Weights of a small transformer language model.
Architecture: RMSNorm before each block, no biases in attention or MLP.
Training: 651M tokens, 4970 steps.
Each number is 500 + 50 x the weight over the matrix's rms, rounded and kept within 0 to 999. Layers, rows and columns count from 0. Numbers have three digits each.

# v: layer 6 attention value, 384x384, rms 0.169, rows 261-285, columns 256-383
# o: layer 6 attention output (transposed), 384x384, rms 0.151, rows 261-284, columns 256-383
v261:480459566521491494543522554558456481499450399465432472466594423481473445557485550461554519498538547457511441451520525462442572492514519489511592521472416500540527559547481524461482463479499433434520521411511485490428490476521535486464546523534455536462439558522444508519520480521481507580474440447489407524441519478474522574440531495554549426466507446455522444500507502439572500512558
o261:513413552421557508489460506417441467546469441515471468434450470532502508486469579495484495602489489544502540497548513523428495502493487508516503483501476439506497468586506500544466507477507477472435496504516531512489480465506504501525495537565507494452348574489407576539498441448424473482520542519510417459508482560536482455489504446478603549536510477516534516443514546406542458532503
v262:514476473542493565447444435504505500552563482502524516524486489571396489503517543479442565551501396499490540489492516559420484490522350442504500467515482473507494453477541490474507464545425467500542504506594572527471503572455478526496458492417530533486496518540501454543579512478467479588479477512457582419474470522582448450513537482480396508434432547579515494521488452572539450445441
o262:481500415646459522442399571540593463515434622484448555569567507474474472585481498544469549470465498456517453547483536541515494465535460436442536499454416488517474500522453439530574449476537522558475537501569480444537452501538479516455461500505535572482477565527478515550497470534454466547493492435485554430543532507554422530510558511476402545462422542507492463501462486515514509445494
v263:546496509510479453526462474401482457494469563493462482470555525489430416495554487525444501533530405540495487506528545526475485488417581464458548437548553524446503499549523548517511526492460410469563505464459415559575516540507473502455499512524546486522500482476524486532542487418428533403456407497512519516496481588528482551555549444460474431486439409457525586483588472566459469491461
o263:488504545572523540479481527431503476452516454530489485396553602451468488586563560513442475492483616492524488497476570501522539571448521490540456480487486500485500586521480532531504549450522461505430430502475513484502523517605559498464449464449524437587496518457582526535463508495467458476516494433463501515529466504474486469462522518504437434550416396505523567447509519558457484530512
v264:508448562541561503528631487495466579538477466528468545537537475423470447574449553472495527452532503463456552448431499474556460489502467501568409493521571586531473523526493595475447557539510457496510494499564514475497458487529517470489516553475576487501471429490478505485478547540553543552583469474515502468546519495491495462515418601490530491468497462498465552509502541499484528441470
o264:471511463531541489506543531507443544443463488533517544580470481525508392548455504577480502520531480450424536394422583475597493521468450489524495404537467467503499463589450462470506497489500503498459444479434559457505516553514465487491573562513475488540510534425460535467513530580488495567521482505538446438493434504473502536532465576379462560491363593539510474478518554352510510509437
v265:509475504451407553486417462468542566414408479533507558542528517502511537461415501486452527550536563498531545506556542526538536469536446476544439546443455552538402494462432431488513476497607493524432406447478503532523540414433519480489459460490447490567551550478545402499483466473482464437501498436517513492506513444496527535562497500446419487510470532510533489451469516525484486463503
o265:453446512539559546459494485497511490534547503523501523494511541523531582455444454425513477509543542415500540542545532540593515427502572419478549526472518467500505558502455520515525522514516538492433539445476479487518558474498579464433469499517474574441444523473490478470503439546588499530532448509516526511441494549511516521496548461523527516466437553520507489447429552596505565496550
v266:501497600482531497566484416501430545526547428511585511502532428504522540450471462464503523485504549471596474468390510532614436416497478483488495549518444503535455461564460498601543521519458453497486526491527422501440495435521469454463431568424523401426521495501466447465544546534522486485426552494482546470549510562525504546563520504531565423404486486469470492496464535378506511517481
o266:466524495551512490517423536453467440486543478503462421515546424491505555513534449525463550541532499471480487477505562510606523506412420441505450488557551485510447455533426486479552505403514511460449581529455477565432566423515499433458435476463473562521515571529500528552476566562501566408534492463495540512514552618490531526428482481436447450523523532439477516478529519493460535454515
v267:544496528550495484460625500486501481503504539521535542504468532471492439498499536507516508506526504517437575453440453575517590385486500502469490562574449538445497445432438560534440450513444517505464565573482484450511497522516575472464467543525447545556419462349514516415502528487551417516484440542480522472514369494596463540554476494472541554544563580604570542565567550482565449501422
o267:533444496502499531479498563499508460423550578585443484466502581457561421562580449544487565487494472471525482404504490576527581458560457569456469516554416528461479412536450483528468494520489465470500533547492480467491551581434476439513442489539531525574477441437443597472502427449475538526530419607544527471513410454607460535514423481453531538435538484594464502509482519427454454545497
v268:470464520520530490587512466468511467475435454527501484520522422526484575514517477510499530536542514415472476584486514471442535502436521587425515518460412473475506579485536509505513568459455567473523498539490443516510506527531529538533510559561493391571463441479549562445437553517434490479509516517455572485519502373495440521453468531464512508512526528487581471470438495512499456499414
o268:486439566548512446467395459476499490534485518540523534570511549404494512475539517496534448471512457470473454503511476451469510486462427547464474558495495509522530486422515444507523520613398480491490413535553493545471527537470510479585535565519446478468554471521532502429460529553466490516554497484496496465434531589463475515551436542524572521490508474487498543514463491563465450482524
v269:526510525402460451531466449493518494441409521465534539442529478554528507531458494622479552386505491488493486548587495645466504506527476494499554532511470481569519560590500493470506516534507485556505508525563563452482554510503494457477491472499533510449606474556477540447439426539470474602503419484534530499560504526527468516485537425513477419465474452586440542489479477485475524553497
o269:519471490415519553520432494488479516498336448484492577466472619562490564520457519497466551467531428513490525505498511544392452512562473525505518427474543476544551490540558507558615421478525568525517532525519487525452494415535407472522418391481505468547516382532471524505501563588498507587499510501484493568478486513496446476427453524472523460453508498473403524497507545496543604518454
v270:522456548476432416557537489593484493508511563481484529401467601451519482494559434503508560505545513402513449446512508442494531523501475499417560485500536444529467521589483466468521569491595381487475468480550481436473411488525456452476570479471586539538472573517460434529463475610534474425489492570507531493481473453451481518412511563514624441446600391451552486493427436505498465469491
o270:486496580505495495514536512527470530520557493455511504444509515564511504464526513460473535551517501468565451455476410478454465525465482509486575490487503403461475485530568532502519534543522457532485449484540544536463393429484576529468535496399487493554492505508579509523551531554510444495487553563512472388534452490505502488516458567496521491503480446438462451525472456596472487391502
v271:551535417544415486567469454441504511486475537537489492455521544461502531479488526468401535475530477482498510498578568600472578498511446470458465542499567570494507487433414564597471512413522458466576484520459507520513502514487533432529505468518601486475531473482561491560493519523493443507491472479556518456508421528462466486569561519496478457449499531448547559419498457591559481556546
o271:508558537472507472528520454436570458478516499492462462483488529517528521475523478470540496458543500531499461415590586577449581543461492525493449480473474491486496546514441432501486503446445478568503525521456514519518558518500495463513473562542576576536535505526599539506494484540502488469504492518465470450483462533521470481528453553486531488485500523553573551470505603518417463578574
v272:443474484519498505472487547604474485501440534438524532485509510595487483476575540499568537507515553547466525538554464436577384457500509530422496475500508475558473537533530495516607489542555484504539490394531445517575568448522438569440513483533502575505494482558542527559496420506430527477566493516500568578500429583487531491503580480518558389586506478514513498539484478459476585554524
o272:516423502518485509465522515541486449558456492453484478426481509532541517516548530536518492520429597568543523512546526464465420491462471538522509446522493447529532499546509464505482514520523519474554461499555521549547522534462421480507506485522554503526520475522564468504513551495507508487561464530523542548563499542568479474552509480570513556502569486448503502574573565512591549585523
v273:452457553521448475446455549487508488491513504495562485514440393477526553491487438567496521378554466468464548481469484543559494495577473522516466505487568518485501555453514485496557517478484541483506463520473497489440457503508524554553531513455511547449535506568485541504353515507492409536611561451438550495509539531436439415539540497464448456458490527516539509503486561492489529475479
o273:486528495503461424450517567493477487511452515511512483527511525511505489514512452484464554507542485509512473494503543523503443461547508461494454477482520501532547473480518485508519466478542587486441471453547468450421436540519475480562494553487450483562567513519506505539463556493493462579557530442475530422553550516529452528494495525429485469558469539457453539493525459476467495523469
v274:570501565579593466519493516545510477528425532402499428480578571510471461525452506572529493506514473482530549483549464428530500575612497537456406468514504475474463486488449509554483511520530487452454506412440545494489434526486492547476547438543473499496524494551516562479390432550452498463452539491526417546492376545551479460530536463491480573584499461461463506460488399498463432495469
o274:542478456529503481447466553502515509529499595514474424495462501425469510560506499499541508479464504490434480515496500510453494511535520552462524472563528425502556624471466522454475502475532558481444520476431546461499453548478539494525516478561518477428526509556535516512447434578493463521457567510489472535458419535485499544535515489459504497503494498438534474436566469450469375458502
v275:547575466502453463426584475511455415507507498450403595431517465479543429518551516438499548403449463522531437483583445520525597521473571553431396530506478447550474513481589516617485509593464491510564645516549505453534508498498486495486547513447524481436521528552533510472534495524438490565472531576467500474456462532602576519487473485400511511533460453485423476533532463478534479503437
o275:540522466589425529576513533552533509537386420526458517454533499488499503532504505506485549473435486569486456539499523554468515510534468514540456536508517434499468427523560510513463437460529606489497495497461524522468483460448474445477542482494474481509461432581490483538520492526522485599565538466566532419494431408457457477506552461547510512492597517553437527496496523451456406425501
v276:480492433477575570478482423537507557537518458528505490497494528546516539513486510491567455399525514489577563497515533480504415491463507481440461472513453498582465529553458587543506458475517452450436477505579467466527545460461459538504557507437565477546463652570408450480576468483547523434468549579484573591487472547506555476548479484479531455514470510472573501447496451551449504547533
o276:500482511505489516536482404537491552477508479502472485455518519574506538480531482508461488514471565396478553529488641506479459434535460488514508470518566458559556496539518491522411488441499525459491588549555484595586408413463483493512448459489573517499503543445453515469459443505455561460545499547560451606501528482452478494508464561445572436479505540527521499540490472511591484527517
v277:571597517437522528489535495450421483495516483557474443422472493604464448528582499507494541462478432459570493543418555573442495425498472464484549502476504517525526534581559452510459495450452513532469480437530629455498461455544517485493491480403495552489494456419500539411583442545479447620489455480460448489487449452514530543523500479422480567548460534439537477469435472580436511529512
o277:590505527619474578525473501540449507461488494483556434433495492561469439468511421500481499452417446454507499489441545596478517468508408458468564489530523601427503553517483439498464479535511511505512454492478529454477515457469508358500497501515521469557532470518515467562542487539485526499491437555483519489533495462548515535469499502487539451537557594540490481407535449561422502496550
v278:597490536482510478499500481553482419498454536485451516504585447524387518550449433508539536545449487570546527462598548523512488536571518481469473481503537459477532453523505436558496582400459509536538508518496497595489396500534444471553427525534450502531467488529476489544516537369437490476526479474388474486483453544463542496498481475456543539519397499467449455492537536425494436519505
o278:503427456462550488441559484449487427553514566556501479543528466469464474500508491454565584515499559598533567454487556517441518566428451484479503512543480429509474538505575404525484440489489567489482558530522505569478448447495500541454393528579463459513480469526504508461553476427547539427488512505430460577471450548547498541442465507486542595502503549518594478441497614547596427476567
v279:472562520517536449509594509572485430480504480530489402532447499495514431560542530551470523458499425528555493501480501451418541507574483584388514496567489518461450562485562464458396589540397459454511483525450492509499515595525445474531502629447481509468556452437503418556558517562405549451504524453461516552507515460500527458610481435401418547418525510573363480513441508475494498455474
o279:488532459528517495473489524499552556514488527490489548498518440499463491459462491515473525548485407453606523491434539546502465486531484468437454542438485411472501544525561479501488525540390443530473533642470496490495575430552320469525490550487536495503481411522490474514526502524412573470490495468532473509481542463474512467604497471389443507469533513436430513464388515505444426496601
v280:477533488553507477577478458455616482420529549455482487500473505548464496475569429516515477449468620508532489440458468555523494431466477469533486412531587487569598532480478454560443482484489526514493443506415516527608610450397479640490497465519581507576512510448509494420585517562516529441475420479523504455602485455438477502536501494522471497492490471466535496546497490521472503531491
o280:536586447540525487491540498499516458473551493454471518510480490527532406430669503477513479458447577456448492514561479543539503505477487516459495415478600550477533499403466455489381568568481511480514481512478448543544517529471448485540470508503518444569415478467495460547569551482520487511488443484461568465552442517475476517498551506461455467462464497415511483489470513517438545506494
v281:526465529538453412483558493529514512450461481557479556616500502493533444489511507525573522520425493465616446577469455479538490523540490579578532497516570475510485452549552516443445569528444485518500584510516553472602485474561565518478497434515487494478503499550522509607540496461501503513486505484562446566530566532471517486512457482512460538518425499502494417487474502448479572434487
o281:566465446516469573469527473490499497484522502572569504454535503467605430553536440474516557496492494512523494576428458455510450669593449536486499526518552517516512489526449486444537560523544456465496512539580501556542545419545513480542512485494559505561353523508522417554512512492429482476479538492560427495503498496587542509491503464533470529518504495511475470500565459438491454418521
v282:529488544428501565519597521476542518433524459550431468399389486499512495491444512554419507537455461504514570523494516560466517492487501590511466512498425555503480488530603468520585468457461441430451528543608481430444513444558557503515481542476465605478546462550493555484512479542551575569519479509483512457496504563510517501478452538522528537442575455538565454470459525586456542491533
o282:458492458508479529615521520444471521415493504514541494489479475510534510493431520565462546424520453496494508439499503558533501508484466505516467483586392541514400435428523500454522519489522521487458559503496567458423484480496514426573492565475429598443540588405500487486477475553556496517562430585492458499545496517485525478507497593528488521507591480510527526488422531489499460501529
v283:474477526572557558565475425605470487398499546522537482450536468549487471502493517466549502436473497512458500489484573534520536428450559476438488468525458466428457517508511467488474534465482521511460462554545505484467478514481408513540502449538530537514436570527482401520582514569466509475508454492522553454529557504515486596424509469479458514558551462501430501487498477489555417514410
o283:546421497534507516554515491538497506463577545551515499530539609499460463497488479460513562502566517457526470459528511494427498534505555471480458456530493497469503504552441505554414471463529541527488477576617530520551522483446441485489500523449476503476484508547458502494549520495583532487477464520488518520556580498574428436541493504458527394511514532479480508428532443490544444497450
v284:483463468460487512530488542483457521470487448483527627539470434464499440438548428517517524502475533518463487476484460475549487535447467480423603475503564517495449549535530553490487499538481402458539520499533518517502434464400515430493504550432479438578543465538466476511511570463504469438506490514464424495500528523492583462574523580603462540550616433479508568481525458425454503448455
o284:517528475569509548467525486528497501541475445465432604495460483426482474470475415493542521496478621485499483512498521504589453527436448501393582442453496520508498569501530456457423429387551478473454513488443567484512439512525491525475500482488482481528492507493475432524479488487470481531512536438485402497552547471490551518490480511483533504523524477571505542465477442466552522435533
v285:435511525521392500464477463521431634473487389409485550481481579481438498527460509499474521474471471506546468539560565539472557508538532523515441490546474495513449489395466531489461521548417445540473555542526512495558504522507506515500478521504579473553528597525564462444476399504510477438523503480618513551508491593393482557529583433545497562551558544599366518495474530560503510581567